python train.py --n_layer=8 --d_model=768 --n_head=8 --n_kv_head=2 --activation="tanh_gelu" --positions="learned" --tie_embeddings=true --init_std_o=0.025 --beta1=0.9 --beta2=0.95 --final_lr_fraction=0.1 --steps=11283
Each number is 128 + 32 x the weight over the matrix's rms, rounded and kept within 0 to 255. Layers, rows and columns count from 0.

# layer 4 MLP down (transposed), 3072x768, rms 0.0352, rows 181-216, columns 0-95
[[130 120 130 147  82 125  72 140 113 142 178 161 137 122 102 174 182 109 194 174 152 127 172 162 155  99 128 121 143 113 125  65 150 122 165 137  98 108 100 122 103 131 100 139 136 113 132 121 137 144 133  87 123  94 117  98  91 134  79 117 116 144 141 126  88 146  83  99 147  91 104 105 133 163 142 136  47 135 111 116 131 101 177 118 136 161  79 163 111 110 116 118 138 115  98  89]
 [119 138 165 129 153 148 116 217 139 198 157 117 112  91  84 105  46 104  80 248 138 144 160 115 157  97 132  92 114 126  77  67 168 161 160 184 113 110 109 188 210  97  86 148  91 160 161 136  90 120  97 145 141 146 118  77 126 109 111 129 140 160 119 160  96 142 158  72 138 133  94 154 121 152 104  93 189 118 136 127 123 175 124 141 116  77 131 146 106 134 119 166 132 119 150 120]
 [193 117 125 163 134 103 120 160  61 127 174 150 114 125  99 168 120  87 135  89 103 102 127 102  75 118 109 155 192 116 102 131 151 144 152  83 108  55  87 106  97  94 108 110  92 190 111 162 117 118 142 188  89 147 157 104 102 165 136 149  83 132 134 115 153 116 153 162 145 127 151  74 164 160 114  91 163  98 130 109 146 139 151 150 186  88 176 146 150 134 121 114 128 106 156 169]
 [ 84 104 135 112 142 159 113  95 121  92 111 138 123 149 125  82 129 131 120 124 135 106 151 138  62 168 100 109  95 146 118  87 127 162 109 113 140 135 129 114 111 111 127 167 106 170  94 151 135 104 184  82 123 140  88 138 101  93 130  56 126 182  35 127  97 100 151 111 111 105 107 126 131 152 139  85  76 187 146 100 124 178  56  77  86 124 142 163 177 107 124 118 131 125 150 135]
 [123  79 142 123 157 112  53  99 112 198 103 179  90  85 127 146 146  85 154 116 119 130 119 121 128 169 117 137 105 139 154 138 109 131 128  85 142 106 139 169 145 140 161 150 152 126 135 149 128 171  78 114 150 125 180 217 128 124 104  67 171  77 158 132 138  82 124 170 125 162  96 145 164 156 130 120 100 122  54 148 136  77 113 155 112 168  74 142 120 118 100 157  83 146 123 130]
 [145 149 154 175  99 176 102 169 165 108 141 132 124  99 155  89 162 141 154 106 115  88 171 110 160 146 106 151 140 134 113 129 149 139 138  54 119 174 120  68 171  42 155  67 152 115 118 187 123 112 181  95  94 105 106 169  70 138 133 170 165 118  56 140 144 132 134 154 115 122  95 115 103 144 148 147  96 132 141 114 144  90  83 163 121 193  87 161 151 174 185 168 150 175 133 181]
 [117  86 116  86  89 110  89 173 142 137 140 133 111 132 126 141 159 103 133 150 123 122 145  79 151  64 154 164 127 110 100 129 117 160 168 183 116  89  62  47  86 143 110  85 138  86 112  92 163 106 137 150  84 181  89 170 121  42 127  66 109 126 107 177 190  95 182 137 107 121 165 124 131 132 124 136 121 113 146  81 146 126 135 128 168 157 105 109 155 124 119 102 147 159 131 171]
 [107 125  99 188 135 114 109 103 127 157 152  88 142 180  95 112 125 175 103 115 124  80  69 129 134  78 114 136 130 131  94 121  96 110 112 181 120 143 151 109 205 129 146 142 112 142 111  95 104 169  89 200 115 137 129 125 122 105 127 127 116 142 139 137  90 113 109 143  83 123 132  79 119 168 117 130 161 140 150 123 133 144 173 133 127 141 132 105 119 131 142 114 142 100 137 120]
 [114 100 101 135  97 108 104 171  88  98  97 124 150 120 129 189 108 148 163 152 177 157 114 104 172 131 114 144  91 107 160  97 150 203 143 159 137  92 148 157 139  64 129  98 162  84 140  89 105 122  97 121 142 149 162 121  87 138 140  94 132 105 166 123 156 106  82 121 121 189 150 109  88 144 116 106 111 105 197 111 107 140 157  89 141 131 137 144 112 151 139 131 119 152  93 126]
 [140 138  70 128 167 162 198  68 147 128 105 115 105  90 121 113 184 140  82 143 134  94 121 175 151 148 132 123  90 188  93 122 184 119 105 129 101 116 121  18 122  70  80  93 177 170 137 129 110 160 171 187 217 212 107 150 130 114  89 156 116 104 158 171 132 105 105  80 121 147 169 213 121  75 134 221  22  96 194 108  74 116 123 103 148 181  97 201 179 142 115 147 107 125  36 158]
 [131 151 138 130 136 169 100 129 136  35  80 113  87 165 144 148 106 154 181  71 105 189 178 152 139 161 154 142 233  84 109 106 133  67 157 118 110 133  86 101 157 151  88 146 178 181 130 115 204 135  54 125 102 138 161 154 107 123 124 160 156 146 119 132 137  92 128 138 137 161 158 127 139 132 159 194 130 139 169 113 133 170 102  89 144 194  78 144  88 164 152 125 102  96 101  26]
 [106 144 127  99 177 132 131 178 176 118 130 176 135  97 143 118 112 170  94 171 107 111 124 129 137 109 111 194 144 173  75 161 151  98 185 117  86 130 131 129 166  94 115 110 131  72 130  68 166 111 125 105 182  85 143  97 107 127 149 170  96 107 138 105 151 104 112 137 155 106 111 144  90 144  54 106  95  72 106 119 143 125  83 106 134  96 120 128  79 155 131  81 139 125 175 167]
 [107 104 103 135 111 176 157 105 102 133 134 153 217 144 143 146 125  99  99 171  88 174 110 104 106 125 118 158 121 157 103  80 143 136 180 165 104 112 146 137 110 160 109 174 141 141 137 143 160 189 117  85 122 166 172 162 133 150 151 117 120 135 122 139 150 165 124 156 140 144 155 124 124 162 147 182 174 157 119 152 128 134 152  48 143 138 160 170 121 149 115 138 140 160 130 100]
 [146  94 125  94 164 146 128 120 131 117 118  97  93 122 144 132 139 117 112 143 135  90 122 105 147 188 134 159 149 104 116 134 165 105 133 142 103 143  96 144 117 119 120 152 137 132 131 128 121 142 121 133 122 109 128 158 126 121 117 135 112 143  95 134 117 124 154 119  96 127 130 120  88 182 154 144 100 149 108 111 126 142 117 179 155 131  98 150 129  89 120 147  69 141  83  63]
 [172 138 116 137 136 104 137 155 122 127 106 100 166 161 118 107 133 123 135 106 134 124 142 136 116 139 133 145 154 155 131 155 139 134 104 165 101 110 139 148 125 170 155 106  83 177 132 134 151 118 156 118 123 167 102  75  68 121  82 129 123 126 180  98 145 137 152 109 145 135 160 192  72 105 101 121 115 161 174 109 160 159 116 156 174 171  74 163 135 180 101 125 123  95 161 144]
 [142  58 147 111 107 158 163  96  75  72  80 132 123 101 169 189  84 110 142 102 111 152 121 108 113 126 106 194 154 140 123 116 153 139 132 143 124  57 136  91 157 164 112 128 152 124 123 131 161  71 130  74  89 160 141 169 160 177 171 104 120 116 151 147 100 115  79 109 108  81 157 133 102  57 137 114 147 125  91 111 154 114 137 110 197  98 127  97 163 113 169 114  74 137 128  77]
 [ 91 191  70 162 144 124 109 111 189 153 105 170 112 117  50 194  80 133 185 146  70 178  87  79 210  97 154 112  62 152  59 148 119 145 121 119  82 149  97  98  98 207 102 167  82 249 141 146 180 114  91  58 136 158  75 182  96 142 161 109 130 152 174 159  77 211 126 187 129 170 233 177  72  65  68 114  14 146 158 118 116 139  31  86 150 165 120 182  94 148  97 128 179 205  88 106]
 [164 127 179 127 118 113 154 119 114 173  85 147 128 136 141 165  92 125 105 146  88 153 126 110 132 149 107 100 153 158  81 160 113 145 161 168 123 165 170 177 148 182 110 133 151 147  94 117 136 119 140  89 121 134 173 132 152 173 126 171 122  76 119 132  67  70  96 131 148  76 135 134 139 110 114 133 128 145 163 118 169  91 135  90 109 135 182 102  92 128 107 115 147 135 100 144]
 [130 121 189 117 141 100 169 174  61  81  97  88 139 107 128 116 155 136 150 184 125 151 101  98 130 150 114 131 103 153 135 176 161 146  80  91 116 191 104 207  65 120 138 101 157 108 161 144 126  94 151 112 137 175 102 159 146 163 168 109 105  74  61 206 191 126  82  91 137 131 117 115 143 135 132 138 131 170 131  68  89 138 126 159 114 126 136 212 147 175 101 138 119 100 119 132]
 [ 89  91 193 157 146 158  93 200  90 164  78 138 165  99  85 140 124  85 144 157  73  87 100 154 155  96 152 140 172  49  85 116 119 135 143 150  98 116 101  73 128 148  46 120 135 123 148 111 177 117 114 140 150 117 112  69  98 154 122 184 158 147 136  98  97 131 135  89 201  70 162 101 114  62 152 172 142 115 138  59 131 125 149 116 106 134  79 128 141 129 133 139 122  72 169 144]
 [119 189 118 151 133 165 164  60 110 106 154  61 104 125 142 107 159 150 140 141 120 144 187 145 109 121 115 127 136  83 121 170 178  99 134 142  80 136 102 111 116 122 133 142 184  82 121 177 136 108 121 153 110 163 166 161 144 122  70  96 131 174 158 100 142  91 193 167 159 116 110 104  70 130 122 102 139 181 150  94 154 124 134 118 141 118 137 136 132 125  98 143 150 108 138 138]
 [ 47 143 151 148 120 173  95  91 108 150 125  87 121 110 111 125 139 149  63 119 147 126  67 133 101 120 156  81  72 105 127 155 118 150 128 120 161 103 151 129 145 128 168 127 134 132 145 177 162 143 121 114  94 153 126 139 103 119 122 131 108 133  87 160 198 178 127 106 214 158 124  94 173 114  97 162 123 129 100 132 155 134 153 107 148 122  98 211 141 106 148 132 102 131 125 168]
 [146 104 165 141 115 107 163 119  69  92 107 160  94 164 138 120 183 129 150 112  94  66 124 106 128 119 125  63  81 152  88 161 145 130 139 123 151 154 151  78 140  86 138 176 138  88 136 117 112 120 129 157 102 171  74 166 117  90 118 108  98 162 127 144 157  59 164  98 153 112 143 138 136 115 107 184  81 134 153 176  63 148 104 146 145 109 117 163 103 160  74 182 168 211  96 158]
 [130 123 162 111 125 139 103  96 124 141 134  95 134  82 153  97  77 139 102 125 156  88 127 105 111 110  75 128 168 129 129 106 125 148 162 179  95 163 144 147 156  86 132 113 121 132 109 104 152 129  76 114 118 122  89 141 145 178 151 124 130 111 117 144 157 125 108 104 122  83 111 141 105 124 172 128 143 114  83 154 108 118 147 149 150 134 119 176 143 163  92 151 106 111 120 146]
 [112  61 172  78 186 129 129 111  88  12 111 135 132 179 102  95 167 117 124  84  58 119 144 132 192 133 148  95 144  96 110 190 128  83 134  92 104 136 128 170  97  89 116 115 151 152 140 165 121  99 122 123 101 137 109 159 138 144 150 195 162 149 148 140  98 176 142 154 121 103  85 139 136 115 145  93 169 131 145 122 129 135 174 176 119 167 106 135 172 149 110 122 124 171 106 112]
 [113 106 101 139 145 134 120 141  95  72  74 115 178 164 132 150 177 122 137 140 124 105 130 128 115 156 126 139  62 170 145 141 164 153 138  97 140 106 127  73 119  74 189 165 153 109 141 161 111 143 170 139 136 136  56 177 118 110 161 121 134  83 118  99 108  93 112  66 162 136  96 143 125 123 120 112 145 155  89 155 121 125 138 123 119 139 129  99 134 138 109 149 182 102 106 194]
 [ 83 138 109 190 161 120 158 120 153  74 187 113 164 118 110 101 151 126 173  87 182 133 139 144 122  93 118  84 162  98 134 123 168  77 163 142 125 174 145 148 147  77 106  73 136 167 113 123 101 138 124 130  80  92 159 115 130 167 200 143 184 135  81 128 168 154 147 116 105 115  93 149 117 159 108 135 192  97 148 162  94 125 158 150  66 158 177 129 168  85  89  99 183 133 128  62]
 [152  62 132 185 127  64 124 157 203 141 146 123 131 167 103 118 171 149 107  82 104 131 144 173 125 152 115 157 138  73 133 145 100 146 136 118 117  78 137 141  92 170 153 114  94 100 106 150 125 131 151 154 101 161 135  92 151 135  98  63 107  76 121  64 174  89 193 104 139 126 119 130  83 127 114 169  62 112 174 140  94 108  93  97 141 144  81 120 107 141 116 138 146 163  88 128]
 [121 150 136 133 141 166 104 137 141 101  86 130 148 109 141 154 145 131 104 136  94 127 160 137 137 119 139 124  88 112  87 114 118 103 181 159 138 107 119 155 132 160 146 153  97 138 108 120  85 143 128 122 122 129 134 141 117 175 157 173 165 103  95 140 114 161 137 130 142 143 123  89 121 140 133 136 169 113 132 133 106 108 144 113 147 175 132 102 169 172 131 153 154 134 137 142]
 [105 187 103 105 112 118 148 166 108 139 104 144  93 150  99 125 117 149 143 159 113  90 150  93  66 128 127 165  92 192  91 124 182 145 125 125  82 177 117  80 105 102 134 140 120 141 142 125 142 132 172 100 143 158 145 130  92 151 149 113 136 156 117 123 107 137 136 157 117 161  66 124 132 109 136 131  86 125  94 167 154 152  87 138 124 131 133 128 137 109 145 111 156 165 111 112]
 [131 126  53 114 113 123 167 131 194 129 105 156 156 179 217  82 179 145 118 124 161 138 116 159 124 151 101  97 125  77  90 148 115 122 158  80  91 196 115 107 126 144 160 153  99 109 179  87 134 138  51 113 124 190 128 113  95 162 169 185  90 151 108 115 113 169 128 131 116  96 215 103  93  79 143  83  91 160 119 121 117 128  77 135  84 210 146  92 115 146 102 101 155 142 163 134]
 [134 130 139  88 115 119 103 105  95 132  84 105  57 160  67 129  87 163 125 139 139 141  56 162 187 102 111 112  95 121 122 181 129 112 160 138 108  63 122 177 120 136 162 127 113 102 170 161 120 122 134 122 100 112 148 143 130 124  99 105  98 127 143 159 122 168 168  87 101 109 107 124 143 216  97 133 123 121  93 127 152 119  86 146  67  81  94 176 126 191 151 169  94 188 105 104]
 [171 139 137 130  86 152  97  98 125 127 104 155 101 149 115 123 114 117 124 120 110 122 145 121 124 136  69 151 149  75  83  76 159  98 119 111 145 157 132  64 101 174 102 170 144 116 136 146 119 143  22 120 117  39 152 129  93 203  52  83 161 159 143 159 172 131  75 155 127 129 164 149 122 119 168 120 144 133  83 134 117 173 118 137 161 152  81  98 153  75 198 129 150 192 165  12]
 [172 122  98 126 127  55 111 158 148 146 129  94 185  72 162 173 163 185 114 104 127 194 209  98  99 136 122 121 133 112 120  93 129  46 102  97 116  87 117  99 111 165 154 136 133  49  74 156 127 135  97 106 161 140 140 126 144 114  95 118  85 168 163 128 146  68 128 140 167 101 131 141 125 168  81 138  87 139 142 161 153 183 122  84 175 125 123 160 134 183 149 117  76 170 103 157]
 [ 70 114 127 118  84 113 119 134  86  53  71 152 211  92 154 119  98 115 129  98 168 148 144 113 175  48 158 123 116 144 138 142 112 129 114 149 135 140 119 160 119 137 111 145 120 133 101  92 126  84 130 119 158 141  90  82 158 126 171 105 119 113 144 175 170 143  88  70 152 143 111 118 151 151  85 123 146 152 164 119 163 107 131 102  84  96 148  51 115 127 139 189 112  96 163 143]
 [114 137 146 116 228 142  86  86 143  69 141  90 100 152 186 136 121 193 161  43  78  79 172 107 162 104 145 121 220 108 145 120 115  57 169 191 159  64 207 138  90 112 156 131 102  49 154  72 174 137 157 138 157  94 192  87 106 164 242 108  85 142  99  95 132 170 186 101  37 113 146 108 195 184  98 160  50 217 107 147 166 151 109 186 136 113  82  86 153 120 182  78  73  74 155  83]]
# layer 4 MLP up, 3072x768, rms 0.0358, rows 182-217, columns 0-95
[[174 107 111 111 131 145 111  52 139 103 158 111 121 101 181 114 114 163  93 144 130 163 100 128  60 104  84  97  90 131 145 106 133 159  83 186 137 190 135 222 217 131 165 158 159  83 120  67 131 127  54 132 204 105 115  83 158 114 127  84 113 162  63 115  98  78  99 133  82 117 140 179 127  87 119 114  87   0 114 124 128 135 161  99 117  78 127  63 148  97 154 185  90 117 104 156]
 [ 91 167 124 126  87  76 129 133 102 110  99 111 118 112 108 137  88 159 119 135 137 176  95 117  96 120 134 143 159  91 139  89 105 104 151 118  54 151 112 110 137  98   7 114 109 112 148  95 163 152 126 134 155 149 124 100 117 124 151  95 124 129 130 145  68 121 115 135 171 143 117 109 152 152 136 152 143 135  81 147 187 135 117  86 114 131 160  58 139 154  96 146  83  99  81 131]
 [ 74 124 112 147  89  89 130  76 138 127 164 153  63 132  96 177 143 130  82 154 157 123 130 120 135 152 103 102  69 135 103 139 129 130  80 127  98 134 138 142  82 153 109 128 113 126 153 159 120  98 121 142 139 126 162 100 125 103 110 164  77  86 123 136 109 146 170 203 107 158 150 157 149  77 193 111 129 140 120 155  96 107  86 186 139 152 135 141  76  85 171 130 108 143  77 100]
 [130 146  95 198 161 169 150  88 113 126 124 122  90 197 150 106 139  75 132  87 133  92 101 164 116 180 154  61 164 142  74  88 138 134 108 153 150 146 164 141 128 168 146 186 109 159 115 132 130 122 148 107 177  72 179 144 111 136  92 121  87 161 158 127 141 146 125  55 113 102 170 157 148  64  80 164 121  84  60 144  84 125 143 103 157  98 104  89 131  91 153  91 161  97 116 110]
 [ 97  92  64 117 184 120 159 141  99 126 156 152 118 156 130 123  97 132 123 137 120 122 119 112  85 195 148 136 150  88 125 156 145 139  84 134  94 106 116 124  74 156  81 122 143  42  63  73 115 154 103 119 141 157 127 106 144 122  99 121 181  93  60  89  83  99 200 164 155 105 131 171 152 131 111  88 139  82 152 175 105  76 187 154 105 122 163 134 150  76 102 136 109 170 177 105]
 [121 154 101 165  97 106 191 101  82 131 155 137 142 139 131 161 114  68 113 139 147 156 122 173 150 106 132  63 135 123 120 130 112 106 133 114 150 130 157  98 113  96 107 145 121 178  22 171 145 109  86 120 130  99 142 151 122 153 141 140 112 133 120 158 137  73  77 169 122 184 161 132 182  92 122 163 119 135 138 103 124  87 149 156 166  89 115 154  80  99 112 167  55  22 201 103]
 [123 182 170 113  85 111 106 132  96 144 121 188  97 141 176 157 157 150  97 102 146 150 159 133 146 120 121  91 138  96 107 139 158 143 116  67 132 180  97 105  87 103 153 110 104 142 153 118 154 120 138 105  85 132 157 127  94 119 132 137  88 136 163 116 141 145 155 143 203  92 134 146 133 158 125 113  91 112 142 144  58 101 105  91 146 126 108 115 145 111  87 156 120 114  96 135]
 [ 89 110 117 179 116 135 179 153 120 106  94  86 112 147  95 141 127  44 104  90 150 160 145  91 175 209 119 100 138 110  96 134 148 134  76 141 146 120 135 153 126 170 116 133 131 133  99 145 141  82 139 130  83 127 161 107 159  61 102  95 156  90 129 135 169 109 137 116 126 146 192 159 172 139  59 219 144 148  86 126 134 168 161  79  82 147 164 161 110 132 139 123 128 115 113 106]
 [133 137 146  93  64  85  90  85  91 110 149 104 117 180  75 190 104  91 123 133 127 104 137  58 113 111 142 173 171 168  92 115  92 113 189 108 120 107 156 133 159 169  69 127 160 146 136 116  81 106 146 138  80 139 164 118  70 160 135 117 136 139 155 105 138 148 143 181 134 157 141 139 127 176 133  85 133  94 154  93 109 213 146 148 133 109 202  90  38 132  82 150 121 137  80 104]
 [ 97 131  66 145 118 117 179 172 120  79 202 145 192 129 149 149 184 138 148 146 132  97  98  97  93 165  98 117 106 140 127 186 102  74 139 154  97 118  68  65 118 180 116  76 188  73 141  88  66  43 126  97 120 111 140 137 121  93 121 155 149 163  81 110  86 120 155 169  89  54 116  99 151  85 134 157 112 104 116 131 141 116 126 157 111 124 147  97 147  88 116  85  44 108 160 128]
 [134 176  74 138 107  76 115  65 149 110 118 104 125 159 103 136 103  65 130 159 119 166 155 200 120 152  96 191 114 134  92  89 102 102 105 122 136 129 103 149 136 126 121 119  51 118 110  74 144  86 107 196 163 109 139  47 174 164 159 152 164 202 138  95 120 156 172 154  83 174 108 135 134 133 116 138 114 116 161 146 147 118 174 176  70 104 119 106  14  87 184 153 102 141 127 157]
 [135 148 100 122 158 161 120 105 150 170 100 152 142 129  78 115 142 143 133 130 106  96 116 152 116 163 139 141 115 150  87  84 146 128 103  99 103 104 121 156 128 103 131 123 107 123 149 121 120 106 100 138 127  82 118 124  68 112 110 100 142 166 138 130 106 125 143 120 133 122 120 150 134 119  98 134 138 119  93  86 147 111 114  96  69 142 134 124 112 128 142 168  74  98 176 188]
 [150 107 146 118 148 131 128 176 136 119  97  93 162 149 142 147 121  60  64  97 156 158 162 138 122 130 124 101 127 176 126 123  91 119 134 134 156 183 145  59 155 120 181 141 118 134 129 128 136 116 143 144 145 158 125 149  93 157 135  86 116  89 148 108 102 120 149 131 148 119 170 120 146 170 171 107  92 119 126 102 123  78 175 170 140  92 155 114 104 118 117 171 157 155 146 117]
 [103 109 116 156 139 128 188  96 118  76 132  78 153 146 132 115 122 112 128 102 110  96 139 132 143 138 124 135  29 202 113 156  80 111 124 122 110 155 123 101 161  91 164 103 169 103 105  85 108 139  76  94 116 110 142  79  90  91 100 152 150 129 131 106 108 169  51 110  89 127 122 106 211 147  98 154 136 163 103 128 125 205  99 159  94  87 144 143 143 146 147 109 168 115  81 125]
 [142  84 103 102  59  73 159 145 111 170 148 155 135 139 124 146  86  66 142  96 162 150 161 103 132 129 174 191 126  65 145 113 107  69 106  96 151 129 102 123  90 122 143 122 111  66 143  98 119 180  86 117  68 116  72 192 126 132  59 180 157 190  82 126 119  75 101 148 174 162 131  85 108 179 140 123 125 143 122 185 132  67 151 106 168 170 153 114 116 126 165 171 113 153 109 124]
 [134  84 112 148 106 134 195  80 177 174 138  52 178  76 196  66 139  96  79  94  74 115  84 194  67 178  63 155 135 132 131 151  73 130  51  34 126 118 111 147 178 101  99 155 133  78 168  84 111 121 206 122 143 106 129 128 165 137 141 225 154  55 131 160 168 147 163 126 119 115 132  84 218 170 145  75 149 188  63 106 111 143 178 163  65  92 105 109 135  91 137  82 130  46 120 163]
 [120  81  99 152  74 136 121 123  95 155  97 155 124 167  94 123 111 111 130 138 144 147 140 184 111  80  84 166  62  68 137 111 130 145 154 100  81  78 118  75 135  90 135 175 101 139 177 100 120 132 107 120 177 119 166  73 205 117 142 118  65 144  43 166  98 120 121 167 154 103 156 133 102 134 148 184 117 161 150 164 207 109 105 166 178  98 116 145 138 126 132 153  79 116 136 121]
 [141 187 125 138 161 112  95 124 159 197 159 128 137 127 166 136  85 156   4 167 127 118  59  92  66 131 121 127 126 159 102 171 109 122  92 173 147 182 103 135 121 108 136  51  98 131  74 119 116 150 141  63 136 118  20 131 128 152 123 148 139  98  75  99 136 151 155 123 150 137 117 116 148 171 153 110 103  77 123 103 138 128 146 143 146  55 159 146  70 107 100 126 175 101 167 161]
 [118 168 114 140 167  75 103 153 139 170 125 113 143 113  91 161 196 149 143 124 140 115 158 112 121 110 155 166 103  62 200 111 111 132 114 122 120  70 177 128  99 157 149  66 107 222 148  96 133 167 133  84 111 127  93 148 107 138 123 104 122 118 149 128 184 163 159  76 157 115 167 109 138 191  99 135  96 160 166 134  75  73  91 181 103 145 182 139 168 135  98 123 147 130 112 115]
 [123 129 135 170 115 178 150 172 153 194 112 158 108 208 124 118 158 104 167 139 129 106  96 163 167 123 105 117 140 129  90 107 150 125 115 164 158 152 120 183  78 144  95 122 100 138 149 145 108 178 161 138 134 116 121 119 130 148 113 148  96 183  88 125 171  99 150 106 125 158 106 135 144 140 140  79  74 131 113  62  85 150 122 138 183  60 151 120 124  96 106 116 154 131 117 149]
 [ 55 162 112 178 108 140 136 107 204 127 218 137 137 107 140 115 167 151 139 105 153 139 136 105  44 149 136 151 134 112  14 138 130 133  48 136 106  87 156  72 117 156  99 157 182 136 126  79  93 107  22 163 125 139 130 133 158 119  74 178  82 118 128 147  43 165 111 135  95 131 149 126 133  76 137 164  79  97 109 160 140 182 114 156  69 173 118 113 133 129 113 188  74  91 113 140]
 [157 106 136 128 131 111 134 102 136 114 147 160 148 160 143 192 180 135 100 157 148  92 129 147  69 107 107 111 161 142 144 134 107  78  99  77 163 137 114 122 129 134 104 138 123 133 174 172  86 144 135 151 147 124 186 140 152 158 124 149 122 149  98  95 112  98 138 153 179 185 168 103 114 152 101 153 173 196 147 160 105 179 136 148 141  98 144 173 126 134 131  86  82 133  76 138]
 [108 140 124 194 110 116 141 122 158 123 150 133 125 137 135 186 123 188 149 164  69 161 171 139 179 141 120 117  82 115  79 154 113 196 127  67 126  72 109 101 137 106  70 109 124 124 166 136 160 126 144 157 123  99 193 124 120  77 153 137 111 105 166 115 147 112 156  90 133 121 148 166 121 139 124 139 128 149 144 200 130 123 137 127  92 133 148 111 131 146 111 104 163 126  99 128]
 [159 130 146 166 134 170 134 139 116 161  86 116 155 150 131 140  88 130 135 111 108  72 143 163 136  70 103 141 143 128 118 138  69 130 119 145 139 109 152 115 144 123 118  85 119 125 136  88 120 124 140 116 147 135  29 185 178 134 110  60  75 135 113  97  67 176 161 111 139 138 116 158  90 121 117 139  79 128 133  63 196 118 166 201 145 133 155 114 127 180 108 130 116 136 172 120]
 [ 98 181 133 139 188  72 154 119 116 116 116  79 140 126 151 144  89 133 127  85 105 152 120 162 119 108 162 125 148  90 114 159 112 184 144 166 121 147 134 149  66 155 145  77 137  77 115 129 155  97 180  81 103 136 152 193 148 127 130 113  85 108 132 103 147 130 160 117 138 115 107 162 158  92 126 139 110  90  71  84 129  92 135  80  81 125  97 135 132 101 191 143 172 143 135 173]
 [ 59 150  99 125  79 175 142 128 184 169 177 136 137 220 143  69  99  89 138 136 104 158 160  74 122 168 178 200  70 146  92  97 103  87 170 155 117 107 109 113 132 152 159  93 169 146  70 182 127 114 154 123 165  93 125 161 118  83 109 111 106 146 106 163 130 119  77 128 109 152 151 160 104 121  65 192 112  77 131 156  97 119 116 133  97 142 130 151 100  96 176 184 103 145 113 137]
 [ 94 152 128 128 107  81 128  72 105 123 143 125 186  66 152 119 109 126  78  66 126 136 101 138 116 124 125  49 135  92 116  94 118 140 129 120 101 147 120  70 149 104 112 122 101 140 161 104 117 142 141 145 178 101  99  75  70 153 133 119 127 127 155 137 101 189 125 106 103 171 165 135 162 127 135 139 121 109  79 118 138 136 145 102  98 132 117  58  74 100 103 145 115  59 147 145]
 [145  74  90 135 146 115 113 106 110 128 146 134 156  98  82  82 125 106 115 100 109 122 135 147  88 173 124 124 172  93 128 178 103  66  99  86 106 118 150 102 192 130 112 195 139  83 119 122 149 104 148 115 152 138  83 156 116 155 114 130 138 133  87  96 128  80 119  93  84 139 139 128 185 162  96 141 125 113 157 110 167 126  73 134 143  95  98 163 122 133 107 120 102 129 147 150]
 [146 115 124 152 189 145 149 103  85 128 198  73 117 152 117 167 174 135  83 117 134 104 138 136 146 192 104 139 142 147 118 140 117 102 126 145 178 153 128 169 186  83 100 108 135 156 103 149  69 157 100 163  99 103  90 139 146  99  61 142 114 124 102 100 148 126 133 102 143 180 172 115 117 114 104 154 110 136 141  90 127 143 204 152 120 133 135 125 143 119 109 231 100 108 106 153]
 [ 85 151 160 134 120 168 163 134 147 185 138 164 133 135 123 137  89 128 178 120 115  87  69 141 142  52 106 116 137 126  97 138 104 107 156 120  72  82 139 153 112 127 137 156  77 148  79  80 101 125 164 105 133 144  93 167  98 105 155 148  76 134  70 127  86  94 177 162 153 142 126 134  67 123 141 156 107 106 116 174  89 151 153 168 148 167 163  76 133 137  87  72 174 138 118 121]
 [129 134 139 175 104 139 112 144  97  97  98 156 191 117 123 108  96  86 136  70  94 135 164 143 131 164 142 104 124 129 112 172 132  58 133  95 113 111 157 169 116 101  99 107 118 107 164 131 141  67 148  99  94 115 105 141 123 109 113 133  72 132 155 109 157 144 152 128 141  99 181 101 144 106 156 166  95 118  76  36 139 108 119 148  75 168 147 191 161 130 184 139 111 137 135 133]
 [124 135  79 116 114 177  98  66 145 149 121  99  92  80 153 139 152 144 145 106  79 170 145 110 111 134 147  96 104 133 195 111  90 167  98 173 104 134 148 114  96 148 105 115 126 126 123  60 160 129 108 110 161 106  87  89 154 108  82 147  57 156 112  96  60 174 108 130  93 141 154 135 193  63  98 120  98  82  85 115  78 134 129 178 126 105  84 160 149 135  89 153  99  96 129 152]
 [144 209 132 162 122  77 117 151 141 146 148 203 155 190 182 104 145 130  75 133 150 237 126  65 138 112 106  90 124 138 155 124 120 168 128 124  94 177 111 198 179 172  84 167 110 171 116 109 109 188 124 104 141 117  83 149 190  58 101 129  81 143  91 134 131 126 108 134 180  98 146 170  99 111  93 148 128 135 116 107 157 130  92 102 144 160  93  92 136 144 134 133  99  54 158 173]
 [128 123 105 136 141 153  95 177 185 136 131 137 138 123 131 176 149 186  61 124  50 109 130  95  95 144 124  96  76 134 129 110 157 152  48  73 117 125 155  79  98 110 121 131 149 132 161 169  81 180  87 109 114 125 113 166 112  93 109 121  88 127 117 154 153  67 118 113 120 137 156 160  71 105 164 154 128  70 141  98 152 129 133 144  65 158 123 121 107  86 144  99 129 135 161 127]
 [ 81 182 118 222 135 159 160 153 120 152  98 129 153 180 114  76 180 146  80  74  75 114  95  97 127 108 130  70 120 118 100 138 168 181 163 204  93 136 187 152 125  90 128  71 119  65 167 129 140 128 121  52 123 132 176 101 127 134 150 149 142 126  85  74  94 136 170 116 110 116 185  79 129 151 140 202  80 152 103  30 103  55 137 158  61 179 118  81 201  93 170  69 132 142 171 156]
 [ 94 161 154 142  22  67 146  38 136 158 155 133 171 128 127  91 114 131 150 184 122 126 120 125  71 114 138 143 122 153 118 134 130  85  77 117 105 151  88 144 143 202  77 158 167 115 188 129 177 164 173 125 142  82 105 102 107 101 142 181  97 182  68 145 148 163 174 143  96  98  88 144 125 196 133 116 126 160  84 117  91 186 141 134  78  85 189 171  81 150 139  58 133 119 132 190]]